python train.py --num_attention_heads=6 --intermediate_size=1024 --rope_theta=10000.0 --beta2=0.99 --train_tokens=966800000
Each number is 50 + 15 x the weight over its row's rms, rounded and kept within 0 to 99. Layers, rows and columns count from 0. The size before them is the row's rms in percent of the matrix's.

# gate: layer 3 MLP gate, 1024x384, rms 0.067, rows 110-144, columns 128-191
# up: layer 3 MLP up, 1024x384, rms 0.0693, rows 110-144, columns 128-191
# down: layer 3 MLP down (transposed), 1024x384, rms 0.0991, rows 110-144, columns 128-191
gate110 110:36 48 36 31 90 60 53 43 30 24 62 29 46 39 72 44 62 50 60 38 49 29 58 56 32 39 34 28 52 54 87 44 70 62 39 79 51 58 69 26 38 44 78 40 25 61 24 51 59 38 66 60 56 65 48 43 51 55 28 78 16 54 65 48
up110 112:58 56 60 76 57 32 53 55 40 88 52 72 40 59 64 55 78 50 52 59 19 40 44 27 36 48 53 54 66 72 62 35 58 78 56 45 36 73 66 56 49 43 58 23 32 65 61 47 46 51 64 69 51 31 35 50 67 65 30 35 23 69 55 41
down110 105:26 68 46 68 31 37 55 44 46 36 49 67 37 42 52 56 43 37 60 54 63 00 69 47 46 68 47 61 51 87 49 51 42 57 43 56 12 54 62 34 52 62 59 35 37 51 49 70 29 56 63 36 37 54 43 47 59 13 53 54 57 49 17 63
gate111 108:48 56 42 63 36 32 66 51 71 37 34 23 16 44 75 28 52 48 43 37 45 57 57 66 48 55 64 52 52 37 49 70 65 35 65 33 34 39 21 60 23 35 35 32 42 51 45 61 66 49 46 74 33 55 42 69 33 54 67 72 48 55 62 59
up111 116:35 58 30 61 63 77 48 68 43 45 58 71 48 75 66 36 56 53 36 68 58 11 45 53 52 51 37 52 85 44 36 52 47 53 48 49 73 53 66 60 66 51 47 63 56 70 33 46 29 44 65 54 25 28 78 51 65 57 41 43 48 42 27 59
down111 115:70 46 66 33 65 52 75 52 40 64 42 85 76 52 42 49 47 43 41 46 44 46 79 52 60 87 60 74 52 55 42 26 63 15 26 36 35 40 69 44 59 65 69 75 48 82 77 58 22 63 49 30 25 60 48 58 66 46 52 47 46 70 64 62
gate112 088:74 51 44 34 27 36 18 46 88 69 49 46 57 78 41 49 30 33 66 55 47 52 62 30 75 28 65 40 46 40 47 43 77 76 60 64 76 26 53 45 50 44 46 41 61 21 60 18 72 58 67 19 69 57 50 49 73 48 44 42 44 41 68 30
up112 089:50 48 59 68 56 46 57 64 61 49 58 59 27 70 48 71 56 43 49 31 53 45 61 65 61 33 45 10 66 49 51 69 72 51 19 30 53 85 71 39 20 66 37 56 32 47 36 44 45 39 29 32 54 68 66 49 56 56 49 51 43 67 56 61
down112 091:51 36 37 46 84 45 46 27 33 21 14 46 39 09 55 37 62 56 60 60 51 56 46 35 36 60 26 72 43 50 41 45 15 40 78 56 43 50 34 52 54 54 71 38 35 68 62 59 63 56 78 96 28 11 17 33 44 39 70 50 43 51 58 64
gate113 105:76 62 30 15 49 57 33 68 70 41 86 70 44 37 68 43 55 68 61 45 39 31 24 35 35 39 53 38 57 74 50 63 43 70 46 39 41 37 78 55 54 41 45 67 44 55 60 50 42 48 45 61 37 47 40 40 79 59 51 36 74 65 52 57
up113 102:69 73 18 46 49 24 33 55 65 60 44 50 40 45 25 59 81 24 46 50 68 27 51 54 64 69 57 55 34 23 47 54 54 44 51 57 45 66 48 16 47 66 44 67 49 45 74 48 53 26 43 37 40 48 47 55 49 22 29 41 51 49 61 38
down113 102:48 50 65 65 51 60 49 63 45 45 26 85 20 39 39 55 56 61 52 48 49 63 60 75 39 36 51 34 77 64 63 43 31 45 56 48 44 26 66 37 28 38 42 37 73 19 29 52 59 60 51 39 89 39 70 37 32 46 56 68 83 55 75 58
gate114 097:54 59 79 50 32 63 49 44 62 35 50 35 63 54 40 63 70 74 48 41 43 38 68 63 49 56 19 34 28 44 61 63 74 38 73 63 53 67 56 63 48 46 45 54 50 37 63 60 47 27 83 39 39 32 39 51 66 44 64 60 37 17 27 56
up114 103:15 72 42 50 73 00 65 69 51 83 53 61 38 56 44 77 52 49 61 61 35 37 58 53 62 34 60 53 53 74 73 42 46 37 33 70 68 44 57 56 52 81 31 37 27 43 57 28 48 54 39 33 63 52 69 39 64 30 67 43 41 49 33 26
down114 103:72 47 57 60 28 79 33 17 37 30 65 29 77 67 47 22 17 72 52 53 64 67 40 46 45 52 49 50 53 42 47 63 52 71 85 54 54 74 79 50 43 63 55 70 66 50 49 62 46 54 49 80 48 29 23 65 43 47 28 42 77 46 33 49
gate115 096:69 66 31 35 59 56 46 40 51 44 40 28 62 61 56 57 34 32 46 64 81 63 45 40 31 51 52 55 65 33 62 64 28 53 59 36 50 44 43 47 49 80 66 72 37 53 65 59 64 36 37 37 42 28 44 50 38 51 69 35 59 59 65 33
up115 099:64 40 32 58 60 67 55 63 45 68 26 44 75 49 70 66 37 54 42 50 52 55 62 51 39 74 40 60 14 57 58 59 50 76 63 53 42 51 49 66 38 20 43 60 59 37 63 50 65 34 30 56 35 52 30 62 53 43 38 55 34 43 54 29
down115 101:39 43 35 71 78 23 33 50 64 98 51 55 26 45 60 48 55 51 56 47 56 58 24 34 54 71 46 78 29 58 49 49 44 66 30 75 74 24 66 33 42 53 74 45 61 71 54 36 64 38 53 35 57 44 43 69 61 32 39 26 51 65 42 37
gate116 100:60 26 27 33 36 37 60 38 51 66 68 37 54 46 48 40 47 67 35 30 69 61 42 53 70 47 69 74 53 25 40 56 55 45 37 31 57 75 38 42 43 26 71 32 29 27 45 70 57 47 52 40 40 50 44 49 36 39 39 75 27 67 62 48
up116 104:65 63 39 44 51 79 39 62 27 37 52 60 68 62 55 62 37 58 28 69 38 16 53 44 43 29 43 66 46 63 18 42 54 52 40 73 45 68 57 28 41 41 33 55 42 56 58 56 57 67 63 54 64 31 49 61 49 58 32 76 40 43 36 35
down116 104:46 65 51 71 59 49 53 50 45 58 36 40 57 32 43 55 55 56 52 31 50 38 40 30 78 51 33 59 45 58 65 35 57 35 40 49 52 40 45 65 57 48 60 40 73 29 57 11 25 48 46 64 77 37 61 45 52 42 26 38 57 57 66 58
gate117 099:61 39 72 46 57 22 73 69 33 61 48 42 34 50 59 47 69 61 23 41 39 49 82 53 43 73 69 58 72 46 73 54 64 61 48 44 58 66 61 43 43 49 28 47 36 42 29 95 46 43 53 18 64 53 54 43 42 54 67 55 45 16 43 61
up117 092:55 47 40 52 32 39 67 75 55 68 32 31 57 79 48 50 48 29 46 69 72 65 51 44 63 99 32 40 67 89 36 81 43 53 51 59 54 68 42 33 49 40 50 70 56 65 37 52 43 48 48 53 63 34 62 37 56 47 16 14 62 59 52 89
down117 091:44 72 32 34 36 52 37 42 31 47 53 38 33 35 55 41 65 56 51 29 46 13 60 63 58 34 72 67 53 19 71 30 65 61 70 53 70 49 54 56 62 53 52 30 27 46 35 52 57 50 58 45 55 74 45 75 46 60 71 69 53 46 48 39
gate118 104:48 68 54 62 28 32 61 73 24 75 42 38 36 29 70 47 35 43 43 56 36 55 35 66 46 41 42 66 64 33 44 44 59 57 40 48 63 64 71 51 40 48 46 57 47 63 49 46 61 39 58 69 57 43 67 35 50 41 33 55 49 46 61 58
up118 107:49 48 66 39 48 33 51 53 72 41 40 56 60 25 44 59 68 44 39 39 46 64 68 57 61 50 52 42 69 42 50 43 53 50 68 69 59 40 37 50 38 59 55 42 70 42 58 24 27 63 66 61 41 67 42 60 49 29 48 26 55 48 67 23
down118 105:31 24 58 34 66 67 56 58 71 61 37 55 74 75 28 58 68 73 34 58 79 37 57 50 66 50 20 50 24 48 56 49 53 52 46 56 00 44 37 50 55 55 63 34 54 37 22 74 45 70 60 35 68 81 48 51 52 69 54 57 44 51 27 55
gate119 094:69 47 40 61 31 56 64 81 53 36 42 44 44 52 76 71 54 58 35 42 24 77 50 64 35 64 43 69 48 58 70 53 57 39 46 57 60 49 80 63 56 43 32 43 60 56 31 29 29 72 56 59 63 63 20 70 76 38 43 32 65 41 31 47
up119 084:42 46 62 30 47 31 40 52 35 58 21 50 39 54 48 31 46 52 71 57 72 61 37 58 51 55 70 72 40 49 25 44 36 67 49 50 43 63 37 89 54 58 52 71 50 38 46 58 59 65 40 42 54 78 39 32 49 61 48 70 38 51 56 31
down119 093:65 52 57 32 27 65 45 57 72 84 63 62 69 56 80 67 59 70 57 51 19 36 49 61 29 71 35 79 35 77 52 36 59 73 50 57 47 71 42 42 30 63 34 64 59 68 31 40 33 64 66 70 64 55 19 61 54 60 64 27 73 44 57 41
gate120 081:76 65 60 54 45 28 49 45 29 51 57 38 39 54 77 57 43 45 60 16 57 80 58 42 49 57 59 49 52 59 90 40 44 27 61 72 78 50 57 46 52 30 36 32 58 79 27 66 63 47 27 40 38 57 45 71 46 81 50 70 31 35 39 74
up120 082:66 58 57 29 64 49 52 47 46 60 49 43 73 59 47 42 58 33 38 39 54 60 46 48 42 43 48 41 68 49 19 50 35 49 38 55 58 50 53 03 36 43 45 46 66 47 43 59 52 39 44 07 52 66 78 68 60 31 45 86 43 43 67 77
down120 076:42 67 61 67 35 63 67 19 45 41 61 27 60 52 71 43 25 66 48 75 72 28 56 40 61 68 42 53 36 26 46 52 52 52 53 58 33 56 37 59 62 41 61 47 45 65 23 78 62 44 53 28 70 47 47 08 58 46 38 57 29 22 35 67
gate121 094:30 59 43 45 42 51 51 50 27 62 77 45 39 66 62 59 47 68 80 34 41 22 51 60 61 54 26 48 52 59 74 47 52 37 54 45 81 14 68 35 71 38 46 71 49 33 17 40 49 55 69 53 50 47 55 20 35 85 57 24 38 37 67 86
up121 096:51 53 81 62 38 59 62 38 48 42 43 37 59 64 59 84 63 51 53 38 40 34 34 61 76 66 57 57 47 49 64 31 46 32 59 44 76 22 22 68 76 37 58 67 24 17 29 58 63 43 40 24 41 49 37 31 44 30 63 53 46 69 18 51
down121 096:48 51 48 47 63 21 30 65 55 40 41 59 32 60 50 28 42 42 58 46 64 58 46 29 53 55 50 77 52 35 62 59 32 63 37 68 00 69 32 29 40 56 33 42 55 80 53 42 19 53 68 64 73 52 64 90 78 35 46 83 21 61 40 34
gate122 103:28 49 46 30 57 48 69 56 52 65 75 53 67 53 11 74 38 44 57 49 15 13 51 62 57 73 57 55 35 61 28 48 45 41 56 79 34 41 33 49 57 53 81 49 47 63 30 82 65 49 56 55 78 55 50 32 63 63 71 66 39 42 68 37
up122 098:50 50 36 43 46 46 45 53 41 28 38 77 62 54 74 24 61 67 46 43 50 81 32 34 26 56 54 40 71 34 74 46 61 53 55 13 59 61 58 38 47 50 31 50 48 54 48 26 53 44 43 60 47 25 42 58 64 47 42 39 69 43 30 69
down122 097:39 67 58 39 54 45 61 40 55 41 77 45 53 33 19 68 43 22 70 43 43 19 38 50 60 55 71 63 34 54 50 37 24 34 53 87 70 30 46 61 44 69 73 49 37 47 19 84 58 43 69 67 39 60 53 49 40 68 55 50 45 36 49 43
gate123 100:44 20 41 64 49 74 45 68 58 56 46 32 36 53 28 51 35 42 27 60 72 30 78 55 68 56 46 43 52 68 34 45 30 43 54 57 33 48 53 44 64 15 40 66 62 33 18 58 48 67 46 42 41 35 44 56 44 33 44 51 53 38 80 40
up123 096:50 54 56 63 47 42 73 31 35 63 45 20 52 19 39 26 41 51 52 64 42 67 59 52 16 34 43 58 41 49 44 50 67 43 76 71 37 62 55 34 46 60 35 70 80 35 53 52 40 33 55 48 41 22 58 22 63 22 61 42 47 46 80 32
down123 099:46 34 22 15 83 47 65 48 32 62 40 63 55 73 54 78 75 57 33 43 31 43 33 54 50 72 47 49 39 20 65 63 25 69 40 20 39 37 58 76 35 48 40 66 29 75 62 45 63 30 76 62 44 67 45 54 50 84 36 60 19 62 32 54
gate124 105:51 52 80 32 42 52 51 44 24 62 50 56 64 28 48 54 16 23 59 70 64 49 68 25 49 48 25 04 46 78 51 62 64 62 29 65 69 51 50 58 51 49 35 48 19 92 36 56 47 70 47 52 90 35 64 41 44 47 60 63 43 56 30 62
up124 105:41 39 35 53 51 47 48 58 41 38 52 72 40 83 58 46 79 60 60 35 39 40 35 73 50 44 34 56 49 22 58 72 47 79 45 45 37 25 26 68 42 60 38 48 42 45 60 62 50 40 47 73 41 52 44 41 52 62 48 34 56 61 29 23
down124 102:70 56 34 53 23 61 23 55 51 69 60 42 48 50 50 41 42 73 61 52 52 26 46 59 48 76 65 64 82 38 73 45 63 57 57 50 66 56 59 51 60 44 59 45 62 61 34 48 62 49 52 53 57 46 35 61 40 63 44 47 67 60 56 58
gate125 103:42 64 54 63 65 72 49 55 31 46 43 71 49 13 90 29 35 58 54 48 53 58 51 57 40 45 48 52 53 47 40 56 26 76 48 60 71 35 57 50 61 59 53 51 40 55 44 67 37 34 55 47 66 46 65 70 44 40 63 36 37 82 38 55
up125 100:34 72 37 44 50 27 32 68 23 38 60 60 18 65 60 43 44 48 58 23 62 33 39 45 55 41 55 15 54 67 60 51 66 58 45 44 62 44 56 58 84 59 25 53 67 62 65 44 41 51 42 39 53 49 29 57 49 56 40 26 42 67 33 80
down125 102:32 58 48 64 49 81 56 62 67 59 61 68 63 43 65 60 62 49 56 78 56 57 48 63 65 38 29 37 52 32 47 44 50 38 47 51 59 61 34 64 46 53 37 85 41 58 26 66 44 38 48 59 44 41 36 45 46 57 79 70 55 35 45 60
gate126 099:84 32 89 56 37 61 51 29 54 33 79 34 56 43 62 47 52 57 48 54 38 54 43 46 40 50 42 56 67 44 56 31 52 46 51 55 40 84 48 48 47 36 66 53 29 48 48 69 38 50 50 58 33 57 26 47 38 35 35 34 56 60 37 66
up126 104:48 66 44 57 65 51 70 67 54 50 23 41 42 48 66 69 59 21 51 25 48 62 20 26 65 93 51 19 35 29 86 80 14 69 32 72 35 30 41 50 51 50 51 52 71 27 35 72 57 47 35 61 51 56 54 35 55 48 56 38 37 47 36 34
down126 107:37 45 40 43 51 58 68 24 19 55 21 87 40 72 70 41 54 64 69 32 36 32 35 70 57 28 31 66 57 49 36 52 36 47 60 70 08 45 40 39 37 48 69 37 67 81 29 71 23 45 66 34 47 71 49 67 68 31 39 65 26 62 49 60
gate127 104:43 45 62 48 41 28 42 68 23 59 42 38 20 58 27 64 68 37 50 66 33 27 32 56 43 39 35 59 45 62 49 52 49 78 47 30 70 44 58 73 53 46 71 65 40 52 68 56 47 58 62 48 57 32 68 45 65 17 36 22 63 43 41 42
up127 097:37 68 39 57 60 56 53 52 39 47 47 77 29 66 48 40 63 58 53 32 16 39 62 53 51 25 34 64 47 51 49 63 42 51 24 60 56 49 66 73 20 22 32 46 40 79 48 30 54 43 40 31 41 53 47 52 68 49 78 31 37 53 67 63
down127 100:77 17 37 25 48 69 52 53 56 81 56 33 47 36 59 48 47 76 42 29 71 60 45 26 51 59 59 44 37 38 71 39 61 27 64 49 23 32 72 35 48 72 51 45 53 18 30 57 50 38 58 59 72 37 35 66 49 74 34 53 53 56 61 55
gate128 112:62 50 64 38 41 43 56 37 36 40 49 48 39 49 38 65 35 25 39 30 68 47 62 49 47 46 46 38 53 19 57 68 46 65 40 53 50 43 68 53 55 67 77 46 37 52 57 80 33 22 63 70 62 35 59 55 25 77 44 53 70 58 28 56
up128 109:69 40 52 41 72 71 66 35 23 54 58 63 71 34 53 64 51 59 61 37 35 71 19 60 68 58 29 36 85 32 29 20 69 62 33 74 40 55 51 16 57 65 53 60 43 47 39 66 65 57 47 50 83 61 56 39 58 63 37 36 51 54 43 71
down128 107:54 48 56 51 51 26 25 37 52 37 46 49 59 30 58 72 24 58 49 36 20 62 61 29 47 37 32 56 37 69 61 45 59 50 49 51 54 48 63 58 48 28 42 50 61 48 58 74 44 62 50 59 42 64 02 56 43 59 39 55 50 47 59 20
gate129 100:48 47 62 58 28 59 55 73 65 64 32 47 77 62 44 72 54 73 54 46 39 54 47 31 71 30 54 38 20 66 74 34 30 24 34 45 34 64 56 22 46 54 54 79 26 51 40 64 26 58 38 68 57 55 48 53 70 37 48 83 39 64 35 48
up129 101:53 67 64 75 61 44 57 56 76 53 47 56 41 69 50 35 52 44 30 40 36 45 49 31 77 37 57 64 65 64 39 43 68 73 57 38 49 35 77 48 53 62 41 38 52 46 36 59 47 73 87 14 51 39 51 58 53 45 50 34 53 66 51 62
down129 100:49 52 66 49 49 40 76 84 48 73 45 69 60 30 73 47 44 53 57 63 49 71 61 90 17 45 33 38 28 34 79 64 41 39 58 40 33 75 45 58 56 54 39 27 56 35 56 48 52 59 29 40 41 68 68 36 54 60 52 55 52 37 38 44
gate130 098:54 57 43 58 45 79 64 50 54 29 44 62 46 33 28 45 66 46 60 39 63 44 43 54 33 63 47 56 57 31 70 56 34 70 51 45 65 42 59 37 39 87 35 60 27 50 58 43 44 39 62 49 51 79 63 52 69 52 45 30 47 49 63 52
up130 096:67 38 84 54 44 39 32 71 52 57 59 39 64 63 59 55 50 77 45 65 50 54 51 47 44 42 45 48 65 33 34 53 82 64 18 22 32 40 46 52 61 36 38 62 44 51 37 44 66 42 36 65 38 47 45 21 51 79 51 50 70 48 72 54
down130 098:42 74 34 82 55 63 77 54 49 40 44 71 50 37 67 40 59 45 71 47 32 41 40 22 52 56 49 64 32 31 42 49 25 40 78 61 11 58 65 54 53 46 58 41 50 58 43 61 54 50 71 31 68 48 42 46 62 65 62 70 35 36 41 56
gate131 105:39 30 30 48 54 69 60 52 41 55 40 42 47 34 40 18 37 58 45 57 33 35 71 52 41 37 58 58 42 48 56 57 62 24 61 78 39 37 40 49 34 38 51 40 44 36 70 59 57 50 52 43 55 74 71 59 59 33 40 60 36 48 72 54
up131 113:32 48 40 37 79 45 52 47 66 59 36 60 34 44 66 52 35 19 60 70 21 58 48 75 49 70 44 46 38 17 64 66 68 59 52 37 50 52 47 48 23 45 41 59 36 52 22 40 62 64 40 51 56 58 30 37 38 57 71 31 32 54 58 48
down131 101:40 37 14 25 56 45 60 62 30 29 60 27 30 62 87 58 46 42 72 61 34 64 36 60 57 55 39 52 49 28 47 53 40 39 81 46 32 32 43 40 52 38 25 35 28 47 60 39 61 56 44 48 38 67 65 16 52 29 53 70 29 59 72 43
gate132 095:31 72 38 51 57 30 59 55 54 78 62 60 53 33 47 57 62 58 53 46 60 43 75 39 37 45 72 54 39 52 58 56 55 40 00 59 50 41 35 46 55 18 50 43 65 69 46 51 55 61 63 45 36 39 73 52 48 67 31 65 47 57 54 66
up132 099:44 30 25 39 61 61 43 50 52 47 39 37 42 59 37 24 19 45 67 34 69 46 07 52 63 48 36 52 53 67 53 43 62 28 52 46 49 81 60 26 81 82 30 32 47 55 40 56 70 75 53 37 66 41 30 76 48 18 57 58 75 82 61 48
down132 102:35 48 48 50 70 39 29 65 74 51 41 50 82 36 33 59 70 73 58 48 46 64 43 42 25 52 46 20 49 39 21 71 56 18 52 42 43 59 72 42 49 45 60 19 41 65 54 44 34 52 60 63 56 29 45 79 56 15 29 43 46 48 35 41
gate133 097:51 29 37 46 63 45 71 43 51 31 24 39 41 58 59 42 76 54 56 45 43 52 38 55 51 25 71 61 64 70 45 60 51 21 49 38 48 51 66 46 45 36 31 43 20 34 70 42 22 64 37 74 68 33 70 43 57 55 60 60 61 59 31 58
up133 090:56 25 53 57 62 46 68 35 60 51 42 56 39 64 47 43 67 50 27 49 37 69 49 72 45 66 55 54 59 42 41 56 56 33 51 42 64 66 57 19 63 56 29 31 21 33 34 59 59 54 65 77 48 44 45 44 33 48 50 73 45 53 51 53
down133 094:37 64 48 21 67 47 65 63 42 73 59 38 35 66 47 67 35 25 43 41 86 37 51 46 48 40 53 80 52 72 20 60 65 59 65 50 52 47 63 62 39 54 60 68 49 29 36 60 45 37 29 54 41 66 58 50 54 43 42 47 57 18 82 53
gate134 101:30 74 38 28 52 63 72 58 57 42 58 64 42 47 57 66 28 46 60 60 48 24 59 40 58 80 67 57 45 36 55 43 17 55 32 30 59 40 40 28 85 68 35 55 45 52 80 51 52 72 48 84 54 42 58 43 38 64 54 50 46 46 58 36
up134 104:26 53 60 35 53 76 72 29 19 40 38 62 48 76 45 62 71 20 31 19 28 45 56 44 14 59 68 54 57 59 53 44 68 58 57 45 43 65 50 70 51 39 66 30 53 32 45 46 50 62 65 58 74 54 27 39 64 35 72 42 45 42 74 41
down134 110:33 71 49 54 40 60 69 58 58 27 41 30 52 43 40 32 61 43 35 29 52 72 46 92 49 38 65 43 38 49 34 45 44 48 60 63 37 38 20 32 36 41 62 36 34 53 52 46 35 52 68 50 36 59 52 38 66 41 48 30 82 20 39 79
gate135 097:68 52 64 41 37 54 25 27 61 52 77 58 45 77 34 36 74 53 33 79 73 70 60 42 39 47 48 67 62 61 62 25 32 41 66 23 54 34 80 56 68 43 33 32 62 32 42 48 42 42 68 52 36 73 58 58 55 51 73 30 84 35 70 57
up135 100:53 25 33 61 30 66 49 39 56 46 13 81 82 59 57 54 34 40 28 30 46 26 53 52 44 61 38 53 34 21 46 49 43 63 59 48 14 55 38 35 55 68 73 49 33 57 48 52 45 49 32 44 50 42 62 30 45 42 31 47 69 45 49 52
down135 101:48 63 65 47 52 55 65 50 36 63 91 35 28 66 26 73 51 44 46 53 51 53 63 55 65 35 49 53 58 91 46 21 54 34 57 38 72 36 66 48 59 37 46 20 68 23 42 47 55 47 35 61 18 55 58 56 54 63 60 17 75 53 46 43
gate136 098:35 05 54 29 57 53 55 65 33 58 43 63 32 53 45 35 09 87 48 49 50 43 78 40 54 35 47 20 89 31 50 51 34 20 78 70 41 58 35 53 54 48 63 42 71 56 64 51 48 43 59 70 38 53 59 58 67 42 40 44 34 44 54 74
up136 096:32 89 63 35 67 62 49 61 52 45 43 73 45 34 62 89 57 57 44 60 51 49 46 59 56 46 39 44 38 46 66 39 47 51 52 55 64 30 79 53 55 57 33 68 57 62 49 64 44 62 41 41 58 65 32 21 51 48 80 48 61 79 32 45
down136 098:56 27 58 27 30 20 43 73 63 49 36 52 33 33 61 33 43 46 47 26 39 34 42 43 63 56 53 50 64 65 44 74 06 35 50 36 53 28 38 65 42 28 55 40 66 62 53 44 51 55 38 71 30 57 76 34 55 40 37 38 48 43 76 52
gate137 074:41 64 49 62 64 58 49 43 50 46 42 66 57 74 39 37 67 45 58 62 43 45 69 51 65 48 51 57 52 42 67 44 46 99 42 45 67 29 33 51 66 59 65 24 36 53 50 52 41 35 75 51 59 71 60 22 17 45 62 61 31 50 81 43
up137 079:42 40 58 31 32 92 64 52 65 50 48 35 49 39 46 72 41 12 38 45 35 38 37 48 28 61 47 61 39 35 35 23 96 43 45 72 33 73 40 35 48 36 70 49 44 38 62 37 72 43 31 76 37 41 82 61 43 47 47 47 37 35 63 42
down137 083:58 60 41 67 75 13 66 68 36 52 25 66 43 47 55 36 60 82 64 50 45 59 52 48 60 47 63 51 60 76 74 59 42 49 57 27 77 32 40 66 76 41 69 18 49 71 68 77 42 42 42 33 58 63 39 34 38 40 52 54 35 51 46 65
gate138 100:55 51 42 39 54 52 67 56 86 53 48 20 54 40 53 92 68 35 67 51 21 49 28 71 46 53 44 29 27 28 62 08 55 76 75 42 59 52 54 48 55 63 59 54 51 56 46 30 41 69 59 55 59 35 43 59 34 21 60 42 60 42 72 28
up138 096:36 49 32 41 38 47 74 27 89 45 63 53 66 35 62 53 48 60 43 37 59 42 54 30 37 55 50 55 36 70 55 52 56 70 31 57 68 65 50 48 59 48 84 51 86 38 66 27 50 57 28 40 47 64 61 36 41 71 30 34 68 57 49 55
down138 098:52 21 36 44 52 59 25 58 35 62 44 43 65 36 64 50 61 44 36 46 39 48 11 46 16 31 83 56 33 41 43 53 39 61 88 51 66 45 40 52 66 71 11 43 25 09 25 27 51 24 62 65 50 57 34 63 42 40 34 44 43 42 48 60
gate139 105:46 60 57 39 45 51 32 50 50 43 92 78 63 54 40 46 44 48 52 52 70 43 38 58 39 52 35 46 29 49 44 52 65 67 62 20 55 65 41 36 29 48 50 54 66 55 48 17 25 51 29 91 27 83 38 85 99 45 42 29 31 23 36 76
up139 113:71 33 67 52 47 47 56 61 62 25 43 59 28 51 15 49 54 48 79 72 16 66 43 78 47 69 50 47 46 22 55 44 46 04 34 67 37 39 45 74 66 48 22 65 64 47 48 52 40 36 30 33 37 39 46 57 39 35 55 58 59 35 61 58
down139 107:38 83 41 34 53 61 71 31 20 45 33 56 48 69 35 37 31 52 41 53 40 54 36 52 47 82 45 71 52 23 49 42 60 65 26 28 45 48 62 48 63 38 42 31 59 39 75 74 22 62 68 32 65 74 41 43 56 47 46 35 38 54 30 40
gate140 067:41 20 42 50 61 35 50 84 59 89 54 27 41 52 72 85 19 54 42 43 24 54 58 20 33 40 54 41 63 72 56 44 46 57 40 64 34 82 42 56 79 64 82 66 56 59 70 79 39 16 48 24 46 41 69 40 48 47 55 40 58 41 35 73
up140 078:51 47 43 42 54 62 43 47 43 54 60 44 54 56 49 52 39 79 33 49 09 46 35 45 54 40 34 51 31 37 37 24 62 66 59 51 71 80 52 50 60 44 76 52 60 26 47 59 25 45 40 21 49 44 70 46 21 21 46 59 38 41 66 64
down140 067:73 68 65 61 45 45 52 72 48 74 61 49 24 52 58 66 54 42 29 59 52 37 62 37 58 61 47 41 69 48 72 55 43 49 46 60 43 37 58 84 87 49 72 46 39 29 39 83 67 52 54 25 48 40 23 17 71 78 64 83 49 40 46 70
gate141 089:56 94 43 49 48 65 48 49 30 32 71 60 31 73 56 67 32 50 51 34 35 43 58 66 31 46 41 24 35 70 58 47 63 53 48 47 48 15 47 60 37 70 48 63 39 43 37 63 60 55 37 37 43 34 61 58 37 34 38 38 35 53 60 52
up141 088:52 77 62 48 55 31 49 51 43 03 65 50 49 53 15 50 51 53 63 25 54 58 45 73 40 59 62 46 50 53 47 69 35 35 50 39 43 31 33 34 64 58 54 45 66 47 40 77 47 82 21 53 44 46 36 26 41 35 29 53 30 57 29 47
down141 090:54 63 56 48 73 51 20 26 54 49 45 39 76 32 38 52 61 37 47 71 36 44 43 13 56 30 32 46 75 41 55 22 74 18 32 61 70 56 68 79 40 22 36 53 55 55 47 40 74 48 61 42 71 42 69 54 46 42 71 66 52 33 75 42
gate142 102:68 51 55 51 70 16 39 71 43 40 45 59 34 41 64 47 72 65 42 42 25 47 28 62 45 61 44 31 50 59 66 37 61 98 42 14 54 30 66 63 56 41 63 49 30 51 32 51 61 55 76 67 18 50 10 52 34 49 35 61 39 50 63 30
up142 101:23 74 49 65 19 18 65 33 41 69 56 48 40 32 42 64 41 34 30 62 60 27 59 64 34 54 38 29 25 64 53 49 57 60 46 45 34 59 38 55 70 48 46 44 48 19 44 62 41 36 52 46 34 71 47 61 58 44 32 59 25 40 32 36
down142 094:82 56 84 38 51 38 48 45 46 20 41 44 60 40 30 54 38 66 71 65 55 39 57 55 75 49 37 60 39 45 69 36 52 39 57 64 52 59 68 56 26 59 45 27 56 80 29 64 47 57 50 48 58 45 26 51 81 31 56 49 57 68 42 55
gate143 089:84 54 46 30 44 51 50 65 40 68 31 40 26 42 51 57 39 40 34 67 35 50 62 46 52 63 46 55 34 51 59 40 20 36 43 61 45 62 75 33 71 58 60 61 58 41 54 36 47 52 95 25 25 22 53 25 53 48 60 32 23 51 57 94
up143 089:28 39 32 46 60 50 13 52 24 21 69 65 32 66 68 47 45 49 63 53 60 53 37 29 47 44 53 65 64 74 72 52 58 68 50 51 71 60 34 55 48 18 51 27 56 36 74 73 37 63 16 53 78 57 42 55 78 41 23 43 22 59 44 30
down143 094:73 52 50 74 39 42 48 66 43 86 52 43 30 52 22 47 74 39 47 57 26 52 57 54 58 48 29 39 25 25 61 56 44 29 48 39 40 55 70 42 60 72 63 53 68 38 38 20 41 59 80 46 33 62 25 61 63 46 70 26 69 33 45 48
gate144 097:35 77 40 50 26 62 40 46 41 46 62 43 46 30 46 72 68 53 58 73 46 45 43 56 60 36 50 50 20 46 50 65 77 69 38 55 32 60 32 87 47 68 43 27 54 46 39 46 45 59 46 29 42 51 68 55 76 66 24 39 53 40 47 35
up144 097:57 37 48 56 40 35 65 35 42 62 60 55 32 21 84 45 42 38 28 39 80 65 44 49 45 51 58 40 32 27 50 42 30 57 36 47 41 69 61 63 52 26 55 66 66 52 51 55 54 52 49 74 31 32 23 36 45 32 35 35 48 71 84 64
down144 099:57 46 52 44 32 56 69 44 32 61 34 46 58 74 40 66 37 48 51 72 51 48 67 53 80 67 30 41 30 50 57 51 55 50 35 78 48 57 49 58 48 47 54 58 38 39 84 36 30 64 59 31 46 40 62 39 50 27 60 37 68 59 22 25